Part of a small language model's weights: tied embeddings.
Each number is 500 + 25 x the weight over its row's rms, rounded and kept within 0 to 999. Layers, rows and columns count from 0. Numbers have three digits each. The size before them is the row's rms in percent of the matrix's.

# layer 6 attention output (transposed), 128x128, rms 0.139, rows 118-127, columns 64-127
090:527532539489530450493511501518526531486484501516482526531518473535515515492558504512505488503543480524499492464509448431533460481468508508505519531498483515531507495446489491502528481508503518
084:490476521506482578498508527514486500509504482484525489500488488542516562488479510531509499491471503532499504513511562516481485531546476470492522481536497509472485507509497495527516547515515484
103:495480510458508502472486531480553512492508477474473472476466506493529487542520450479495552503537554520473505557532546471484500503483472472531525470517469473500490523529515539499527472457536518
086:508515467531512452534496512489525486502540557496496502470508466503494466515469462499479497504471470548521536461481523515479481482519482517482475488519507472478558483476472525515538516543509465
093:533540508498493483473494525459532498544497530491522486479516523475472480505455524461523505565494480535474470523477493497513492529541541499532489523477516517492528498466492445482520487539483484
090:512533470514514468496458493521497519488502501508497517529446524508486519541501511514545478525475516484501544508497482504487519494515491524497525488493517516507479474454472469589497525462535460
097:520475473527521538548494486507523493480473481482515511469470518534518485474478497488486541470451534508498502478522476498482525569480512542508501485510542515502482525448507469520521489482494517
096:508487508499463543463488484455474513494525512557490507517466501506508492463479516470515485491512522503536510495484483523520492468532486488504528494533457513518532481520521543499492553481524495
094:471516511499496473485486541491511477553534475540481461467502528487510470527478522521519528547510498479491537535522447499524486490475464481453472567545488479482493521496508546519468489475521469
095:503493490555480548522471457489507501492515501476496536493504494474456546478473525468496520468506524488450492483481530461500482474468545531488519513479503533495473482457492514520501492504517513
# layer 6 attention value, 128x128, rms 0.152, rows 119-127, columns 64-127
092:478523497498493478520565504524502496513498464537491505495515531466530520496491498544520496525491467466507499469501514512498506459471513559491534469476494489546519437482491501505482456505515510
110:475529504548511553548552519514500494519475500503555476529502482471522507453469551511465442482493516474498491515462482523494509486548510518465470504484528508497525513510472485471495538510485465
090:490535477461503500470534559416465477481509492490500535514513529491485494452534507493509535444513482514534496509526516470477507520505485520539516531507515524500487500474496490505498523536456495
095:513495463467511468517532492511484534501475441479501482474535509486539494456500466545475515495503458510525498504529488473534489493454468492520512504518470479494524473508515501500502523465504472
096:480429477477493482477516525530507480515490510512479498512515453484554507513506515537491510467564501503503491525485506515537505496491511525464497496524468508538514493508489484421489451501475550
105:505508474480511468526514511544486517523495494542451528496534519488511507487482476513541557487473446515497473505482503486524502479507535546487512547495438475511497482480535567526456477531512486
088:488507532545511494511511500493509523498507498477420528478506497596509482479517501510482467483503484526497528461512535519503517484457488539503468501509557515472485496545461473507539452482497458
107:496478515493513525529563473548473510502504498450511457528453503502490484492497507503503455463529542514517506511524492500480488501498503471548460445486513507508471503510502458484502500521467493
103:522494521448497448520507493480502531493518546547478479432491474538469493489533464502517527506462482493540506536494515529509515502493516536460457528505489488508488488510515526507488529496522566
# layer 6 MLP up, 512x128, rms 0.153, rows 0-97, columns 64-127
100:523492506487512515515512494472508513461484514479439493508540499455506516521478513466514520500479502507465481498547507497509506511509532523498449514481454516508512478518518529498519497517481514
113:527495512513485510442536542485530470468540532510488541540485525515495497482463485517491496548496481529508528506524497505481511511508521479489497509464524541494475484480510460545508484510522471
091:530493491515466483451495529510538475463501539495509460516529463482516468525523500472496511506505464474523501472530482492506528521520540504519527471479488501501482465539482574517517529525541466
114:533500488488512505498540512494499507488522523475486495529552494444468465533522489555484517480477503485495476547510480481452501536474436474504465471504488499507513477483460501485477521502492497
104:485481583453527497455478498494519516475488489510520485519521501444507496473539512540512462491475521520531500498487502501536490470492519500508515507513495497481522518489526487535507511529493492
099:513483511531468461484512484503509472507536482547490510482503494475500471466458493526494491521527463491558486469500456502474525520509494503496510520534519497478492533472498509509501511543517463
112:534498517490496526456496479548514498500478508470518556525498536481498501499510472489459513472490509529494519514532488519526514447459532471449524507501458516477502528519476504505532459513524536
089:500462487534511511483501540485544480518512512495471481511520478537497521480501460479453494474468513506493507539459477543500532477511485524473558527453506475490506505459499527515479495576526474
097:529524464553519503487496523499516477468527527512513500554491503516501529492508517460476527511470469463488498473508472529483501551487529525522465492515509496520474505504528491514459537452443508
093:557483535514504489485475438497505503476531537501489472480501496468525491540519504503472439481459483540484475476499505516477504504484519520504461531541509490517503514443503508520499513476483490
123:507513534498551515493571486475510505518509493492507540505498506473537510477537545501533482510512514487465505521510537495483488524499508520484556523511495486540485507483500463503472513557519488
101:494519514553472526529496509484486489506481480496485532555455487512512518539527518489496470490498516525476466472499499502578480524482502496503460493503514481507477514512484536460481496484516480
099:482499483510455531509468529523520496506480500497553525526533506494499496484542536462496454505490543523510546480492508493478530498505480479528532484500510536433446499488497521469508502463518473
094:531497522459495532493527505460494513511525508500459508460491471497498521469504505471485541532513480461539527515506517508488488510512526497495468496439516512498533516475513500499488481471557508
104:527471515482520504500514474505514510477515507509509548536472479482510492496518499493510499468512507501470433518485545488502487512505465553509493519512458553513521501481483487506464481497530509
097:477515497549534489486519483496525522491473508525507533504482512513533505515521492501509517507475521553449496507495463470477564474493486467510488465502513539497471504486505528509537556543495470
108:492503512476417556519480486506477453487512488525470486518500497519488492512502498470464499494503482537525513519449476506525506489508524487511513510455478499517475492489512459522502512528470490
109:532474532480534468495535478468530474491506493520529532503486486511476500488520446493515478462476541501520500514506512527524507493526482486487478494510487456482528518487474554512483520489530493
111:530493514454484505481508533448501486498538526499470490524462464519513519525494521453513435532489550536487428485488506516491487519498508499500520491494497503499469489515507475492457558543502494
103:491490486475492507515495506519492452491487484480501469503513448515500508514453512489481495479491507524554539481524509479524489483518475476503473466469488466525483517469509469496459438498505499
095:473529553427500518513513523466482475493534544525517474492541461452515509533497481526518466527507485473506534507489487494522514503490495470488519493490456486528521457498514517506504483476520465
084:501503472510543456515556509480493467487479525509455484479520478496460485491526504450531487458507517489554522533506459449506501481509486485533501496500457503518480466478511503521483463481508514
104:491497472464484494496497507442519552490506490493502523482479501528513532496479510503511493529480503555498467472522437499481523465474521515496449466515498513528509511494480534506500491523510510
105:470521533475501529485528506473504498478459528550502534508501489507523505500479499522494490468490531540464502489485494507483485470466462477507516472492516546539484506520484550501456555485482559
098:472494500500497485495484473457454500449500529472548509494503483513505520499479489492504508518472518529495499498507499500474487497462520467506491563463497512535490521441420495504495531478517516
083:493466504487505492533534523494526489468510471522559509480490537513492483495496480486517514504534569485484515545505457476509481523495521493481493512526499503495471547462506428507500501525506499
109:504516488497512562556499470474517468485524522476510489529479458455492471488490464503517504500517483530523506478501458491489539508487490487504507494498531493549507477482485477502481534466495454
120:509503505536502533523535518498518434536513512534521519529572467458511495495500506485554510495498481480487513500440499513496472481465532526510523523513509542463491485505503510480476522473535484
087:501510527498501474511462511449538524485482506466522506490511551538537497508500516479494494520499520527496514498519541515490487542485471474493477470487433503484525510532460509492485532508500470
088:558430481546479494485552533479507541516518505497496517507536501470570499525451471504478509472505509500500520471462513476515531501473537499514498480504489492495439474508494502483499502497526487
084:480540494455493526511478493467471515515507494491522457488475503532480461497494512504444565499536483452510502494478502494512487537467488444464533498523507486485513531525481490472499529478517522
105:491519500515518516473450454510539513485526533521473521489496475482507433542496507510469521514542535440500477494494526504501508524473461477529515493483527476478516494495500487505526490506498497
101:499541535493465547500531487515490486495514470484498504499502499503513514475546535497474462504486494467536506479492520522517500489490544493554496496520485531497513522498477526510507488491511481
098:487487513496491527462500513454480532489496494520518524447484481518477524511461534466549504483507499516502515485489528544511490503445463521519534472483529508470471500502497494489490459502508500
100:491495505516504468515508552451472462465488494514541517548505478495454505484505497518510524506554528501530510503464495495498469505507456472530537477462499563493525475544481553480521485490508455
098:493527529531533470504488512484443494540476481502504509509523500496513468498540539518548495459485493480522508496478524509486508550502474480469503515533496487507503489517530472495458499515518492
114:503497527478492506464523533540515461475518528525486560490471497519508479532515500520490490567502539509466503496493513480516523535494484488490495498429482513521486506479484480514456482484501532
109:531491549473521516507491473489492484532498502526525491454503476482489506557493487457550518497513505477513511445485505518561495543461482505520504501484539476499473495509486524483546516483515488
098:544507476527494513461517519547506478472491550499473457539508498533468483516528498511554518487462509501495507440493519502530507484503491474502513450453465474498511512487499534531444526481501471
105:528491530502535508547477469492532453467507502553522476500500515483518509528516493497509476478490501513509471507479535464531444489491512497476493458541512535504530478533463462519511478522519568
097:512491563493474522454491514444519492488519499508499472506511474466501501501475489487523539519511510458513481477505508527498518494507510498526494464495501518528494498505466584477509494516489473
097:483492481481505514522487497463467470492516524484486524489487519537527479514511478502476538507535489496490493488518477502496484524478479513531495515453490492535536467478560464504494546482502495
116:522527528542495504486504521495518473473500554534528468500504502446488541524474485513510498459512461512468499491498496532462493476465520492513484468511504547544474512500515494488511484496516509
115:519533526505472474481522550494511465533535521462522491498546474511487525523482491517530471464516469520481556512490510506515478504455544506473493485459462485481490492504472510534488455519521460
107:458502457486474480499519486466521552465488498548528462491535509491528510516494471491518536488483498503517509511510511438507506473477503489514494478514496447461532498491468504511510527519496466
095:528535503490477488485511500463542526471457518514500483506524494464493508493497474487493481501525529476516515469497473496551488494499481498509490501494463476484492514498460500523457525521475507
093:526506480507510508487510482549504512453487493537493492536530512488509494476477483477455486466539482473509459497491499442512499487490515471476524477500484481537484491503497553455504530501493545
104:502473515502527501524530461516469471497444526516526489467481493489523492533519535506523467459511493546508531504479533519484502468496437470532460513500486525473511470503488489534506498546488480
093:552514526465494452519482505473476534476530544500533504505477514454514494522523485481530511464514511525546472505537506491486524453466524523513516511494494482533504531501481459529537498524530492
097:493562536515500502508516493499471507453511499546529476476518489500537501509493466535482548511528499503503461507489511492538449525485485470498518539503521524518447410521503528511527488495502483
091:484440515511527480494520513496496500535513503490503529537499468463518500483487499504481468481499464507468471473502508428508485485437541484467502518495532518486502513519499578455529551463509524
088:500500486519521507551522523448518491496551519514554502484490538489459494490477460498522566497481502501487474507525459483513512529491490449497515437479511515488528459506456497522537505489486488
093:559491445517529505476472492481515512543522505481517516541494481522532523544521523519469521497484485530510515504480499468485518501501507528492498535468517499493484487482511491495461478550536505
106:532545524496474490461500476478496483484522462541516490495502489463470497492545529454471499484509515510498506515508494500479466488485528476503437516486522507504507486483465526537484492489513471
108:511533452461514526465500511501500514486538455487493491493485485537541534516482520476516503522495521537523469492545528534486488525495546501500555510487489510502514501513546503522485508526453509
087:486502450530496540489490484448506455483546518529479513462490496536481457487538518493494528465483518490509529552473507517513515455470483529489505482498448509541500509479552503493501490511521543
092:533519534573497548504555516497498487536499497498509508515510503485518489559501480532513488499481474489461494515490503509524506513521480505457524501538567514501500485496478485495474554497478505
083:543484517472513493477480494475505517533504529469506455462505494514508482484494497495482523521571497503509540441492530502499476497508465515486516479536474494488485444503487475499541535497472468
101:513487516518535495520538488508445514528497490438524505482522522484537477445470489520517532480523482473515484520483517503471512521506471473512522500535531503553536475504477544524476507511514489
100:504523534486532446484534475488547499490421496503482482535533515515518479514510486521450478500503529504529502490498476512477536481518479524515499451489520498496493482516493495494518557482508480
095:485451477533513472504474504496499522480521524498491510502485481522485501462512472540544528484513546489562507493465486512464534520503484475528463480502509520525441546478539463510502539511493501
112:511533511480505471496464510532484533464500501510484511504490493453503517537503512478555517472468524517498465540533470535481499486481533465529477452488484505436461472489522511498493506504488508
112:534483525541510484453524456470523513525491515485502499532435480438531484464510523548505546512503525507528505514501504498522473462485502490543489498527495507495517546487471465505465483483504466
107:508505480501480513473499512492497525492526530513471510537481546481557519491511508483500455476497509564497484502524497490446459483510538541567496480512477515500526507510513499485499519517528442
111:479523525511457461474510522481527514497453469493511514471531473480480505536488545513505503521494548506544513472483475521535526466480549511532454502515485513497473494492524522528557523485508513
092:535491495542483500480461523540494499496500501535525514469484499494513489553497496531521554509480492524491497484492490525478540491481522503490482527521491521459489478494497539470476494540476488
101:478544503493501510463476481524495480462525540520459518527500513517518499528481520501503552518471508486445492512489549505523480519486499495511543535465501500518545497503515442505473492508509498
094:492503515428493502499503488473520503496492504502459535482513472520471502521553511512506498519551470473545480543464452500488496480486468535524513495499468484539507547479468511490544510544529513
088:470519541510521453510526499466499460551534492474506528471478526473479486505508481500480515477477461527525519533495528502508482511470504540528509472469488486461540521464506547511470490517465521
104:486486550485505510525499478522532490490522570462535539534535480512465498495515467510515494494483486481466445506521443507501491487568499495509476501515471491464475544501485504510440527479498481
094:572531494520552477522498460479491475510508489485507515502465473496492493514508486478492476481474516490494522528470533528524497487474544518482512502503503512515513515501483526511474469453511459
100:492506483533493491521509462518505553516496522521542459559507502494490517512521490499490514499496500486467491505510503447518512539486472462479479521478502471528510507492472489519512468500489513
088:476515536485492532502483483510479477524524520481517474502510456485562501484487456496494478514505494459493466520529459481482538498501528532476480515551516503466517508519476516525511488479526453
101:467480553520487493499500465514519505493531503508495457479518490528524510511483541543490547460503486487516493519473549531477524484491480517545497488478498535470509514524515502513461526501500501
107:512527519485513516504470486528512457508500533523512530501533528513499497484543436501532535522509512517505459512504494538462480522494528517493509514539495523450543473492454474539458522515512478
104:583534511476499529523475503526498537513513511487517538521501517488532514532470480486486490515454513478523519492486487500513498467481546525546533450512512501496473486492514501520455523508500473
105:479472509496464539521517472492515432501536502509496533519511456515531546454522519545530479486525489530445472476481493473510441491497524541534463545531502475487495506491488498522471550495529527
105:546477563506474514498488527508498522549457490513499501515538508505511491489499509547481490476489497492485491449498490459506498523522494500521483482460516513493542497486488499502515500468525466
109:498488458527508485510495487465518515479493480462566509543493504434516487460510478517512507482491547496433508487466510497446522500469509528486504500482473504479485498495524546523495470514502510
094:457478499480517519497501468499472500481508546499497513509530503547439515515523472503486479514492508474464461514526505505520533543477472456484500507481538515540470514534532455496487455519539526
098:466525520488542499497508483520511495508493463523499513482468511503517492545507478472535504529503515505522499474531442446505509547514505513510448529476516537480550462493470478510471517490505501
073:508466507544519522503548472542513500498491534491502512498473511550554480476494541430480470510464512494496470552474501498527538493515479575521463508517486542495505495528498442479489451489512500
094:516506514511543510459488541532495505536491531482505492460459475514512552516505491501522486505506490510480465471493465478505464508482496576536449481522471474552499486485488491559466524492551479
084:507534522497496485473491491519486509472512467520524469502478485498516534498496557507485485502513477499523535475515511485490457541454547463517474512503501499486504528461533460480486515477488521
093:482540451484535510461469518466532491474505467533512498497505473504503465512511520535476486514506517496511483516493529484544521483481449466477493485476463521500487554515467519483557477521520501
101:521498540448509521483496493507490490508519520501525507513472531480489487494506516480464578470457505488503480502542470509506465507453483495523464480537522465490524478511501521512545499499501491
122:522521495513481502478509509538516526498468453497472499485499472492481495528535482519478505533441544549497514503493505508482509455500453506509496512466534478490505527479524474502468486516555487
110:495525495518490500498482503488488538467512480484457493513517513476561529506474492482506492494456528470502498516446537490543542494498523492488518471494493491467487538522503549523514488523503521
092:492482537517545496508491528546495478523506502509514525503499495503533517509524501485526535429505540467517530488482516507513459511486516512515545468485547519501531518457537525497496510505520456
095:502504485539518494494488527485533498443484457519489517521506495502505518485525517505549485438517480520479490539488492474515499505491466497486508481507473519485513501461506505504511539566510516
092:538474491510484487494461440547475482492544546521481548507513514524487469501556485489500501456497521523478520489513548495491490491453463531483515524489447498506505468523516505516463513500484476
096:471462507535503493434531481504498500510515462479497513476538510479519556544501510497482500466444482515490483490536493441473504497478499533505493529516518482463477522509477500506489507494525509
104:513468524509503490516479542505482456457491507484465492497473478501465480481501538546513505442512508477481504467509518487522457528478474525515510554494495508482493499505477545508464518476476507
093:521477505512465498528515491470500545487534495469481503474491534476541495544500489493521536479480539489552524466449489532487528485477515538532492469461469508502480519484514508467483494462479493
098:510551536490536528504477489493507488496531492535494508509498506486495465536504477529465502508520493496539492496489524473558461519522480487546532514497522475537483439473462506542513489539480502
097:494515533503500504490532542506488531541454506470506487452481522555457507454515458519502516532503528562481490507506493511505482467482502481485497498474485518511444507480518527481473498491524494
103:534486500474518509503527489530558502509527491462447539449508448476519477463481501484486476502452494474491489505462497481522448478475519551485480551488429515472498473546523524481512530521487472
100:510491474496514526507463484485516486476503543516489469460442540489515507508551499511499493470512460473512487455478490548509468517522494507498492471508488549522510510431504504477511490480455513
# layer 6 MLP down (transposed), 512x128, rms 0.139, rows 0-96, columns 64-127
098:477459494500483497501524577516476440486493451505434510464495468520448475500484497512520535515498495490499493496515501501485523516479541531494469513469496506494510505478480507438547497517502515
112:441491474515462479499505486473506497506482478503506491516506528534500498498492459460521458468533488505474489500536500503506498523501465534503503519499531497494491514510488505570516478525491529
091:537502518493444483504515550471512521497514504526441500509481498543532501550496485450540505485513485485506535521478501478469494496511514467493497512524518500528505506466512523532462506458531468
112:493507469515517465548482472508517512523493497515489488512531488487515512469497489489539495444514559519500489492518499511470472487493529528519506461535465534471481481564495468457523475545484485
096:523498472526518495515494529503549501502495503476513478486457504478536449474448524476562475495512487526504506510532530519531534492458524453495519530507503472506516504512530459496500555503502486
092:501545503492514531487519487466508501514501514523500532528468514486518510507515526500491510488505522478505482482511540463524509486455511464484478498486482453488545553505496484534486466507470458
109:515459549470507485491529530522513526500499523498485555472493504473501497516481531497493543478498497519462445514500491518520511492491519448469485490522472472500494490548496521492492497503466505
090:504515525503507426485476553526510488488506483506515502458507488467507489449490505510507472500490504528506554464517485473510480485543516529521509504546529463536488472476522493483493515496509538
103:476496517526499491466496506543511494489508550483506523500464472523491494480513511522542497482505494509537506519523493479497518460560523476515517503510494497498545442500498505459533572494477486
087:452470522497500530510485507463496488475535454515499517511486473531510504505475492477497483506555513445511558526499483460527490459477502514505509499486531501470481449496499542503492448504526519
123:483522525522522498471546480502513489500506560489480511481454465479526501529499529494460499471478484509483457541554521517472511543532466487510491449497473525505534508479484486535499476542508491
098:476474550509452462490516521562484501462494515516495492510547499495526510446501514478520503495516488498492467500528487509487512485518464505466525455505488519478476482515503493507506527515476548
085:500482501460527504495510503497527518535505516420517518492509484497531458508520495527481518469465519463475522539492491457468456453497443477486504496524523496510489512499506526519512496525493464
096:544441519512513435502500482522485509526521511499538509482492501503476500443479520463479494483505480509462464463522480556474478477530498488510488550481473487483489493510497480491495509502491479
116:532532488505535502497495480530517499524525550462456517499545503489506497494507507527504514499496483535496456483484434473502468490484452502546487525456514492499503546499475475506441482506526533
088:498494498479467526494477531487529469521535506489493490513516494514474469466464523498524455472507509500498503526508522475524489510505515482514473494527489530482476500497508498453492473496499513
103:483493474532490470493574521521506472519527501480504507505504494521513500513500515523531487520528513522515532480469525449510527500473466476482482480504478514483492493485470520472472482512488491
116:497488462529521465508510499500501454477508495529498523433505537526482532466464452489541489507453528479505509533495495538499506483520496501464493484497503503457480482495456480534504495469518486
109:535508495463474569488501488484487491509510524487559510553456526494534512519549511478504509501490508505468497487517524497490556503493498537464536496509512514527504533445518514546472490525521491
112:501466521504496474490509470449507529452532501489495508497507473525492497461507498483536566460464495542517502481518502502497538531512527498502495438532528528511477495515506499494541510488536519
101:479501490503467491500488524554505537485486467482566493505491514497492499494489485499531462506484503526472524494513469453460512512501504504510539532458443477495491512518427538508501579504476471
092:519486506506529491500499503501476502485480535549514532507474524466455501497494510513524514534510470482483503472465483468499509507470495451516465504461516485500538473510525535526516475506497489
097:525512490488473550498536510492477469495488475529509472452478536491488507498495503486488510476505476469527440492510530517551459504505495515467467487568467452500499511507509514509487482477486507
103:499511523503485494489512506430529531518527500516477455506483493492517476508532514473548528542454474485481492496516527499507448540471487554531498532533527480499502545532511492537466486488529470
093:475526468517488503481500480495466526522515507492487490468560522486481512474526493476514496536499501534491473526498488477483512474501493474497508501522526507500485461482530531486495495485500443
091:485545502530476471508485501488514491499492521500556469547520448556523463504513499517504478463477501502514497508543540504501500480503460489510493510520500501505484504526494483476480479472490543
114:515533480498549512499521510517512495556519468468492475508495512510497527497507478551512508469503493476496524506502520493490475514522472490511529517484502485481505471554573471519533532503490487
122:532506483517462506503483523492476498485471528509494538480496472468461462469540496506514540529526482528501511509490507497547480539478505473515525495484530476504498529467489497483460527502522456
095:487503525505474467506520491514471497565494520516486461491513519489509528490481515506500523532449522479514546496505519504504493447505462499515504518513489522521533486508489522499532489455498513
099:501503517501526450531499453497485469473565461512482506497541535474499502464513477512504488495535548515505496526498489501545522504498523442501522509498579546487470507464464510490499488474470477
090:510467471519503472517518525473521476481473511530508466486484460539502524488474510536494478442448494519495517484467455531490470478496559498475491547483487492502492466461525507504483512558492518
101:481504535503473453540465522509519503510553475477525479486499546521480508479503473502497513478489459521485504521483516506489493464510466511458522521514493501463508497492468503495487479492531536
099:490517503455465511420491489520517531526467441498473531524536500485496514483507514502486535518479503512479479469503464487488481514515468457523474451456473502520473514526501506503502503485511500
101:551520498476469492503483515517507483487474526506501525543527453438498499515508482480494488477489506508557542493476485548487468539487459477476503474515488494504465502522506512507519489469486476
096:517541478510518525492505476507528539545493425491491497484557483479476483485488556506517510489496484529498514496480476505467439486508509523463487507496491468529509521491488487445510511465534480
099:491515505470471486470484512481505499513536500565458526510524515504449529505542504504529458454470476548518521515516477471446497502503473480506501480513485480483484476496524483490492521548474494
106:474504514505556467516536499512479497483478511520501474540544488463492524521495535544473529448511464505479491448486520501509495495517515509512483495492496510503516496515514460550531455469569513
093:533554514526513534504500526509480553520534474504495515518490492504433485507492497503510495517490511492479509519520477486513525484533540463515508523473503527532521529510485496501532481466487508
104:479432520468532522498496511452482453446508531491470534464512517466548518524473519523503525521503539525543487506506498473531508505511509504486488514524477480512511517542480504501497496519500508
097:485537497518491510523472472518485467450507493514554447485464469507483486526468524515516480457481499483520487525504522485482471518472525500500515492493470503507518456470511514506488448497511491
101:518547501480541497495474486552499543525455489464492504465458480472543495457458521481522539496533477521466495521480523477503464477503513485483503485502513498541507537504505484492507476452455515
089:519538526485526507505447488529555518493523516501454491492493473436509516470504476526512466473497470493477496559504524527498479505492546525481520519466493452513490481467531526492502460509493531
106:509482524518503484522506504532464532539417500503490486526547492521499484481527489508512468446505507479516546484530554495492461499556517493474485479532460495451486532451502463501483460476510480
115:508523498507470533463473517472511526476512507521486512494475534481489480535507481490520462517490457475554478525495504500496509523511534511475520494482499484486537540477498503513488464473508540
091:495502522503498520467495532516453505526493466483486511529483472437457513511508533537483471515515480471468481543507509531482502451509502518505560521487479530516463523479513536476464512464528516
095:462508500502480518530478478568538485486468490472518517499519480494522540503483500500455473462524510505511499512443500513494498533483527512521474481494466493503514466488504504496466482513498514
101:475522495483467533481456472465532463492491473536564536535504510466524502487512485540489522469552523522497469504465510483504482511478465473479470497513504477497563487472476484472507502473489511
100:476419483499519534502518489484482509513492497523510490477473517487531490517511523517457519560460495485487460491512465511503502483520499486507481475527513481496525489494473462504521492470483505
097:465474504522507486478482498504499500528501555501526513519523457513525503481467578505510475490473535522473524526507499486497490511507530511449510463523481477481531518501481489502514536502494542
096:489445472535511568480506468517497494478498516509465542469481511489520472498503481516527484477498507511487461497489525485511472490504502495515512478528477485482522489497463489505506551517510530
097:522494499491535567498472503554495484480529489468492562484492511503490520507568501501525443506542521510494492455504489524489469515520530469496512455499460514527471460477501471518480526478517507
091:503493447503497511492523504556475520500491465554522528533495525527515505506466502538519499507469493475466535504501486516507553484471497526471528459510441489493453536476513497494516500456495497
093:452484508459508505508475539506513508490521511513509498518492544519437509484541503476517485546463495479507507556508527511520499576504520470512541506503483494475485513524524491486516532477522496
109:482524516537511487521500476479463525537512538553487505504537477500489527529520467506452509519536505497497522506539503534509519486522511494513485548455458482472550488475521509483530509485512472
094:472501524536527472483496512512532529502462492523473480517503492462473489505515494473491460464483516474468507487463488504494495495485482492497542526500522533523495503475458467457464493468547552
090:459516523514521559476510505497483471481496506480501467508519539529505506513450527501508493520493514471488463490547489493470501466466462497509509491536558464492522480544486489532512497484457493
088:505462497478557486472485476495509505490482474522505467513484543520513514517475499517496502524517508522467498513523501546480442549521488504505501524496549431514520505476567513537481478484483511
081:496471430458464534539450454522495514476520490553502524542464517500471490515543521506500506457501532506519486518498516512485495512511534505508491517453525520538495479523486489533507476511498539
104:530503513496489459471507554506501500491520498518486512515485529538518463459494487551529541503485496503486496509528476529502510519495478509505525485453465539520509507482493493483506504528481507
097:496501524529503425504524493528521477509513540420477442512449472504503501490524478466540524474529532525460513481464460471493457522449517523480482516506474496526525485507505537492446543498524483
093:505454527487515495516505515507514545528442485503443506537488485487475499525493566505474512538499518530478491497474498533457510528517466490471461520490451526502495519509524534524465499442496507
105:461488509531535519515522520525500466546503468509526515512487515502477470475500551480501486533518481480517504476527510515467499478457549522526496508469492502490517512528481506522514492555523523
107:453505499489518523460497505458480509446516539528460538471519515472487494508489493441526525501500461513494487533494488518524523509503481425489496470446506484489470496454519528515520489504487447
103:526488514536472458500502497542486475485512508523514502444470553516464493482534482530505532471485489466450490559529489527483456484468483536517470542504519488523494499487522510447500524492506493
087:488496511512530498510472466561498466504520533483500501528471479554478487510510476539501500470514435511491516497470477476496503513550476479489519501510485490508525453499486464466499489515483517
095:490493533483526529517483503509518538482483487487490468511503495483480503512535484514484494561517528482465519522488553572501525523478488473515486490465496505509487545540471480498521492494482479
115:479450477534489474506462508512470520470502473523470546529484535450477487545528479524490542439476428522498542495537533509500499538532480478465528544517489515515523508506519499488506507537532501
096:493482504488514487459496510499501518510544473515526500512470506483480494509469511459450492508501515518536567472507522498477506516501513508470492473504524501507500514516464530459463568494491480
094:510507504489442576497516528522547505492498506523466519516527498522516470528510500483476512523529499474498462513522494520523497526514517499543481495498516490481495472502507487505494472471488522
118:465490503486491512542495525533510476493504522494524507524510506508494444485487495477494491491536559494524541507489491528479515529464534506478510508496452525502492467501479516468528517522461514
101:520500527500483488479448493469481510463472502456487502512503473523509473498506508500509515513483514520501493486487486520543481490559481468501527483538516507479494497495471467491472501493510493
099:481446476523521482500449540515516486508521479522509494522516495477501512463501529501479497505490525569487526503490479476430471476515499501468500485501526522498478488452508475509470594500502496
100:496486482506478473521476481434508497539528504522484499493514487445486517512543493559528502510501491503521481523510536491501490533497509475537535539487484492511522533512542520485513508468474531
105:424534495489510513457500462484505480512515496486445501471517518523532504478472512471543482533471482442484472479490474451491508486496486507523533509493496462507482465494506508487538524497425494
112:462508497487503504508483532540514488505469503499504503512494537514515522486511493499536507513507531530498519521474448521469525511456493514466494477429491511446518522468495496513492503498524477
113:503494506503556511454486508477486513477500511473500549497528468537490525512512474533474480475426479511497548508513493473504508454546533468502540536518490551494481513491485516536502520509506565
099:529511477548498521512464522539469482474458513534521520511484512490528503524530501499502511491484533497511448499493507516518514508453470455497517488511516506458482520480476463453509518483501501
105:498463538457498479485477453506479509497523564484540468534469519471500516475524475522501467487486464486482471495481493505499462507435490516485519504487502467521474518519494528500469530525528520
111:512558463496509505491490509453486517475547492525549525484513501447486456507518532533508505490478514485458482504514501511483523511487518488477476482532513511520513467497494551487500454504490469
100:522516497525485472536502518513475501522527479488487441476485504500487476495546533493498483524532549495499502506475470488518477500505549553500543519468486525509488478469482454476528491537490501
104:564491488535477457507475475496512491490506492491516558516505466510499517495512495492487510462512491465474509515458512495507508503534554502491545492526460486475496462504496520514465537492491485
078:495489484487523479483485502537553507495467496533447515508516528492453533511484519472507488521469477479529491538522568486468496494498497448487507465532509484510491450517525528492490450484457459
103:530475488486471524505479485510479475487495513525488501551479454519533483525511529513444523497515509498512512483484527484485495496521487489481512486491482512525545479518495460487474524489425469
100:461528510490541488555485502525530532486500494520473537515524503497459480518513499489475484502475476481503527527517551503516535466522498521525536485509499440538496486500524448486479509489507493
085:515472522490473518502510517486502470479513514456464500479489486533471473528515474484492486486471521484474461486495525500494490484507441462523481468486528472460505465497448500515520452537528510
099:484509521497480512500490493486480525465458487490479468474483498504515496516495511510521455500514485540453494510468500529540484486520454485482556526513427536501508483471454482520488504492481476
110:455490479484533488516497495481503557480484518549504462516483528457495526539523489508496541480479508474578485528483510490495485468515490488516452502491465481560552512441512514484510472493488467
112:483505500535483526467498477496518515457530538539504463490487510489542505512505523514521508548465544512463483466500516482510452508509501529505506496517465510536479463503506541499459451526505522
101:505500510456504479483566527461491504492492495502450492540463504525525483520489542463479469512501476547514508514525534490479522457492472487517470524536543492498451532480509497521498504491485483
103:486507501471485511470521496485440472532490531481479523545417504495495500506467511499482522481551487495480461552525493491570542502534506474516480545533516516493509521496522482481491512499503501
092:524471502462487504511534488483492493524499517528469514482510527492518470444451475539506493482564485467474515537517480533532499503492489537542519512522504523536433526500490527487527486505513480
092:511528474489484566514528526511464530523550512481498455464480497515524520464479467502504469527542505440472442502486491472524509486445505504484531493472495509477537487499489488516469522502469462
103:471521486456497498486505511530484523504492519454484508491491483527524490500496438497469487462459493488503491518508485512478538487527469487487507477535513475512440459550504466517561462483483445
078:495487462471445543511513516537524514505524541526463488485493491492475498475493492468480480486522482498437506488492530469488495525479505533448550473513514519486513517493497464471503481441484480
106:464482486480513516529524506482467494498510443485474503517557505482501504506471495456526512491522498485472481527510494545522528532498499468491481488513503570508506515508473512498503459498504505
087:455523468501519506442529483503508480483507515465508544480541499511505490502486511488504548469488517470524506515508479485469493483536528509515530490519461494512559496492475480481542491541519503
102:480466530485480515527504519494501519514470471499529495484468478499490481481461497513493457480515493492494536529486514549488535505527492540504539547463541472461504471469500516490550522473523495